Each number is 128 + 24 x the weight over the matrix's rms, rounded and kept within 0 to 255. Layers, rows and columns count from 0. Numbers have three digits each.

# down: layer 22 MLP down (transposed), 640x160, rms 0.0551, rows 426-463, columns 0-79
# up: layer 22 MLP up, 640x160, rms 0.055, rows 427-464, columns 0-79
down426:121151141185122151114136108134127103110141126134114173164134139137102069145116151178130165144137114131151138143134123134066110122146165114110116167113126150143151135128096122173135075137121136140139145125154124141109127148144158129140150123
up427:116114123104093154120131121161122108142084113136130136141118160099179143179096152144094114117114138141099082137119128156124130091120111104173167190118079089174155113141112111156150143153121160132129140138169135084111146140114160173128129131
down427:120141115103111084119124154096131151137138118157127086113154145132130105129208182054130146127181154112151140094141120144167139087115121138128114174115057122090097104150128117140108098124067150119182130111118154170137099136100127138125110116
up428:058118141119148153126149158123165142117109165149168101142116132173076106127096124099121117101136126097122124130160085093149114115128078115084133151126139135124122160148118157134155166136133106097095103111131098086147120106108085179177151136
down428:109103142102120172171077097124189112118151113128128162097120183092141121104135162098150125136187137132175152163119157130142138135092116145093161137101129125153118133114109132128133145148113113134100156122131141122134119112162144133092121143
up429:144117119131075114127169121079146052150122144100127120143118096156124141131123111121123141099121116162134119148146103107075128160133145109149139079126088132127142160151180159116135178125105126135147150105143139102155116141110148120113133114
down429:112082163106107110123133128131120135087114137162114140136132110131120134161164159078139158175108142159084174111124116129127142081124144125098131157111130129138113116172143158143098106099113126126115141126149098144139077137154135146141123131
up430:117116128174119105162129111071136148118122148132121118123111121165152167155157143138126123140098157092118137123092073156137181141126113148098156163139145131141137111104130140082116129134129156093089131127154150145124132128119109074148134134
down430:102158153101149149180132140135133126116145080114167120148131113114102115138130111118139121142138142116102125138127151171139144156109122137136126142163112134125047158144145123113114089106145090120142135108133152105112111093149172142116123159
up431:148116097150124163133112136082131124126081151085113136168120119127160095107113133126130149132105140120139127140159149126119121120113167108154128104121110098105143119102104069120176079142115102113199146112148090116138120120147136112161146119
down431:128138141112090143132137087144108110130140103164080150140150121124114138111101097139122171094136100113121105109106115118118172098089137117064116134147092125132081166118175155159156125133130112172112144115132127162096105167149133114104139157
up432:123129172060086166108162167109127118102090145116143120134138095169118097156117133150120126119163106111152093070103149131151096126096123141143105148145158142108164113116148119120105118162115132165120163151134165138129138110193157145093117109
down432:151139147098118105119124109099106133142160123150125120145116081165151105104144165122100121133064106104117151140113156097114126065152136158126125111123160131113147130144167125128114130116109117108148098118148118120097141121127155140153115167
up433:117134129119148146152163117105120092115116092158119110122129130141177141166137105121107166094150164147128133093172140091142127132101140107112084107115138101118146104097141096142143123136155166140152136125156123134137094139122145135127128134
down433:180119132129125115123134091115129109123134124103113103154167124145107136085133106100102132175134097093134136141135115144132134097159138128075134129155101140102125123113132126137158120112117155150108155129120173180126152154103167145153106149
up434:137129123159130125135110145113127147139087113119127159109100155137137120101155112128113115099132140098103116090141138140119154127119106131163122142140142135123145142141153123120153157122189118105108145156141166115170115080137137096146117115
down434:118111108126155125147117115099162116159124159122090150139137104145122125100096111113107142134108086115127117138088121157159128119100161142105144130154116154150119075102113102127124103074154155126151143137095108146095172159135098133148143100
up435:104149128142102143129120106097118151145131146134095144133086141131117126137166224088133148139152107112133100172127154129113134147129105117115110136077149159141174123101111094113144184107171168137105110132165133125136046109116098121125122138
down435:115114102119135152078147144111138127136125095133121167094164106119095103131124132164133107125095103140116137116115127115118148141142111139139140079139112099115166127103147116102142086105123119127105166119104118088165077121112153138127097129
up436:127128140111141093114126138128147136156103143115117121128131070137137123094117126086103122114107098143131124089113121138115094127115141076103134124111138120157177139156187110104134149057162129137118155149132140104173081201117141125092093098
down436:124144142149151140149145161140118114119210124159106125163105205126113146142170157141147120103129131127113119142151129134123116156123147163154136171136117128120088123134135136148102137159127123163141119130102123112129121127117141190115165110
up437:108119129098116130160094102134123152116114109142122135123124136104141147135133114158133138128147136122168148104160163093106163156131144144132100125138141163143163129102129182076125135116130117129094121131115125148168133147121141119127155135
down437:176144124116141130146133141130135162174132156133101085094139055150127138132131122157117137105119117150177147117136154154134148149119146134151132104153117122139096119131165143156125106136151131191142165139154135127108136126152107111108092158
up438:125168095140092117065090161129077133108127103084121143110101118164082168149122133078130132140122135092162127094122148112101109130109105113113109137075164186164139128152131101158107151178132122110105109171118125070160129108122115148208128125
down438:164139117091120136099114168069106123143116164150109114126155101128150086131144115103097084112127062112139133109128109125135125142159148093124171140112192150127158152109077149126120103151130188158131131138145142108129109112117111093106163150
up439:102153081114104157156144165146103151134127115109092133164160096100139130120103130117128157093071110117128117135135138119177134159112137155114123150126122126123129125112180088088159131139135139106107096115152146134119110108133142084111101124
down439:122152127102134115162153133093114135114128114166122114134115151149151111128120108153101124118155100123119092139139110155126116108149158113116108129139136165109151099137130125096156098114119118093120134096137133125158097158148110087149082156
up440:117142098159105164120094131122136128124095151131121102149110148143134122140149138116136134131111121112106122152085098132145167142105096170136105133107109159163137100126118171182125136176102139137125170142084136104128175141170115125159140166
down440:157111130108173091149142134140134130154124135098121123158166104103166109158098103094144095118118123119127147096114149146121158128156155097150165133136145120131176083136160102093118080130116123070113121156107141171135133109159149159121119166
up441:104154158128133132150122099130129099124155125138135126131149094103142099131158124131112160157118125114170106134122135167148151169115146079102136097098102133130104142161125119157142101095086106116112150095151141067091163094131144156128099133
down441:084193143142095093104099124081083135109117145137124084135114137123137105107145105184106069098148136081145133106120104120115191104149132115158143147159135159152126126144123127128106129117158122139139108158143120136122116141160118113117148162
up442:152130134086157149175149115161146103107148159122166112132127154124074124118152124093128100170130127099122107137110154070157151141117102091120150119134125090163112158155082123091151141105141178150106134132149112129138147119112158157185093152
down442:130110133114125143114148121139141135109110119059133146151169110139142132141142091133105108127119136112128140147102090127110090120143137094156132111119117114114128093130137111148141105118105128118093119096100128115129154141164156144129177127
up443:120137141142109128127163130089153140122099159147144115148147133128130143127099114083110105137173133093116149139165126106149127110128083158137180177107171109159162134138159096101157139140130166174123140142123084148120147077127124138152174130
down443:154141122152154170133132137101135153102157098120122198134153159151108115140153140118153132143125083099122125119125110138130136144113147103088093099122091104123125112139122168120080137107140140148138125105122186101132109152160133103148134141
up444:109103118115128149139098110130149157127164166096107166128121143137133145142126139124119100134122154121130110119126076099157167141149124108080118117083127135121125134090124116154137110096140142125147172126125121126131110109147124129110123145
down444:144115141130133200190126145149155076116144109153136102128145115148104146125104106173136121124150124084149169131097139166161147111120102108120176104146118146119135128152149145099166134099099142136105148128108143126133154157088121098105116113
up445:153110124127216148152152121142170101138084113160179114153118128154095076111124090140153109148155127158153095092116124111162140094120115172139119146123143106163120173128123090145142134081103135141139089083103140122173112118145152119118168138
down445:134140150127102148119105119118121118097136076156166131104116194129133203137136123163166098159167093148132142141144183153091171093119089137163166127151067121117100097149118117129092144101078135140143152145125064123118121119128103139130135145
up446:125132123129084114112168099140146116139094136137171119144153149120152086128122106140116143159107157150149152102151132105110117141123127117132140120103131158121145116132134114098168102123098109145051158079125073088142094116190150147133145112
down446:136119139129125151142140106102083117125159089139129061105141141123146115122129132100143102154120125131134174136145138153099123072144168135177127115137119117119093076097179093128103118122098148115107110119096074149162153145169143129134139111
up447:132122128121124114141170125133118141113117125156153150146099136117124138129122139112137123101136157107146172105122148132114123133103088127134099141140112116150142134121159115130115113093123103069189108116104100123123139116089137137113155102
down447:100130115142120170114096131164135144140133115113089098132125105151147093155118114133139119123112107154129144156151133116129051118142139103142153124102151125115182154102114177102174159110082198175101131143153093127078091157126102126099143121
up448:135120129101143112117152135097179078078180134105146094206131149121141141126150154131140077126162150092117114134139095127125121121105143109142119095105146159091135117109111097150140170159141151138099120113168140107135072140151103126124150116
down448:122126142153126115143158156124101113124132142109178103179112134114144109140138110109139139148139133120124158184146142110101095150117072132140104129124108160109118101137140137146142097100133108118135130088147119151128102101115160131137114143
up449:143134137136117137103142128143127104137150110103157084111121121120126174123090130142161132153175170122129169139157118108108139124113138146125154107095139121112145103149130084146108160123125145185120150128102126142126131126122084093150159120
down449:163121133160132186150108145131159167093151096087178118136138087114116106148135117091101128116111052139103110127118127157078128128109090140152116108085155149158123137126184111135096138186147082093137094123153083112083129100113126126122123102
up450:125142131140109144114143093143113189160117137134149100130107132147122132139133132130141157125126100114135123134132119105114129138145153093103143118146123141100148169137155156160129162119116169116116153104120143132133091120155118122151107160
down450:090111160130171125130127189177122119138072086147131103081130107172142137139135159132148112151163114133082101131127122113124093099129132151112100152126106139132111152144148110124137173123153101127122125132153094175132172119130136094152146140
up451:158123098130119149142132129136086142185102130122149091130123166091151129119130121110123123140140095142094160140127139137142153092128105142164139104146121167136164156117099113125179171137124115098164094113127145140156132119136141091130151104
down451:143085169174176139165114136119138108126138122129153118176126146125136111107129165153123131137106144103144137132112121127077146149135159153088085148173086122160119126168173168123127135150133156143100127100139093142151100129095122131144117108
up452:122149130114164147153159184126130115115147092158118150124106104131159101155122117120151101133111151154120153138141103074129130098113137105154076132114145152120157165145157144177135090133125111133117157168136144112162156130097112139146136161
down452:141111151128141141124149131138157143136153111134110085142132160105093120125146121149174150148106184143126115140125147133107109138134100148105147099141141129145130098099179106100113127102114121120126098115164136135161082142125140130086128112
up453:139100111130163130139134160125107111116111163144137156124115121107169126088165165120135093125077134118134088100156118122134160141098093153148118100117112144148150139100162129094114091121155145123170134089136150115132106146137096136101083118
down453:080111115128093135127156101143098150145123127097120161107093139115136145120164076147109148132118132116161158145106108136126140107130127098100123143094138118074124172158133118123123130122112116149080135140142094102131128151165176131131145122
up454:170163152142117108144145076153108155112119165103116142099116126097122088144140098131114142102127092148151118095104123125152135107102159121134143090105140128149127083124142123189131135112148133066126100108146115164101162105152118134163159098
down454:132107128101131111122109095119127114138093107110156111101122144154133120140152101135139147145153123131087127156120087120069121080118164111101149103104139133132118154130137105100116090154176148151089135142154107103129143130164160136138167111
up455:170086189100129147164145125154165113111151119137103112191160125128082151147130154111126122153159135132090159128124136142123119131102113145147146155089176116138149092152087141129138128168121089129162153161110074162102122135108165151137113117
down455:106155111128161071133130133079101160106121138105112181104084124101146137105107121110161110136109123089165128159157124145134142095140110119150117166128093148161117187150160135119096097109135141085154112152133158162112141140172126139122127129
up456:138129103111167130113143126164156108195105121148117108138133104101101115154137134103095122092144126158088141120143132111134160144161164111146164113160106129127138122159127123116068109114136143159105138101136095147145129121117178122109133128
down456:106123142097137093133138148104148158116071095124119131157150105149120183083086123121088165113146139129079132149107127125141108101121104138148178113145112154133110072132136081154122114091124150052153153128136136191132083111105166111141171099
up457:108145093105117142141156137105147142132168129121154125167113147133136139134114103102139094126156171107110121134153139088147115091167081124122150152136108155111156164159155112119105126136097145129116125116136127137149123130135151119146146136
down457:147111154171106151137136128134131131141133185150131105104072184131127082192114163153140117161100143124123133109114134141087093099106155160106133156101114111126174165117132172092167162173146113125109102139118115112119138126126129139149139113
up458:143123145104117141142122125112177126098098092084120111092157142131134135161089139122150139131135119124136113175117129140155129119160115118159121131090079129113178114120111105156129113103123128112117175122068112141159107117106150114157122142
down458:156144118106107135145101147148130137119106139155132183155162108099101141105160164151167135141108156163134138084119133118115092111091147124106153121128180111146121171111144093125139119149161131089158141151112129135070151119130128115146170136
up459:130173136109137143095138131103091115134129124065078096129100124128166101170135149145167173125132126149102119169102137115115157097111117159153107107106121165106118115114127160142155095149099110098147130096119136130146152136090135142141124118
down459:102152116128117108084146083126146075141169167114158148152128116165133122101116095089135134118155117120168134151124105100139152179130163148103105090095128121145111157086164129136177181154093127132125123157106139121110130130100107119126099184
up460:113120106134110132166119131168113091121148147145137106160163159097147110161126139124105112133115133112089149128133088165141164106082125121094132122085107152081152122102144128140174106121152140120134147165143110140146142142143099121166092194
down460:158122132100084138086118123078137122132125158139064115132144091104152131094107140162112182165120123128133123115110113088135082159177125143137134126107155125154114112157133166120086141114134113115169130108098159160142166117086129119098125128
up461:163147108169186165094115154158167155128145110091152126124150116125165138178099123109109150122141127109150150171140122143111111137119108113113105076134091130081137100143107114115116134114107110114105117152080105116103159140117162129176130132
down461:101110145134091100130112139111115103099104150120160146155093180142127119131108136098147114172100101136095110091092090135134147108141102113157150133125160087146155131111151167164121071132118148123105155128153112106141139120130088130095139136
up462:129131146118139123157096137123140123115115101112157126091106112128088140135116160138149092144144098145114153127143119171149161105121129135148143068107121125156131164093137130184068147084109105108181145126183153093128151139110138116128117083
down462:108111133105141118130161080132125147129125137173175130094163124126141128151141077104128149098143151118122131092156138141109096163076133088107167166118138138113183103126143142126115115136133094115179139126112141125171068166129114123117110128
up463:151109103111141147129089147163120147112152184156142113141144126136061125123176125127115130141146103142107151117111133116114147131128108172116132088122120129187148162124091117139131160135121125157128123128109155169153135100122152105143092167
down463:122093155118083133163136129083106131102129109114162116134172139150156129137129127125136092141167136149159124140140161090167059097118158125119120097105147111119113153100127127131088101113121164184163135147122124077152147112111107137071117123
up464:100153137156085154113160117119149146127136111158156128151112131122080132127139156116116095129133137126159125135115162150136130100111139124103129135143172139110156132124137128117151120123123105090156174133108154147106120098098174143140129153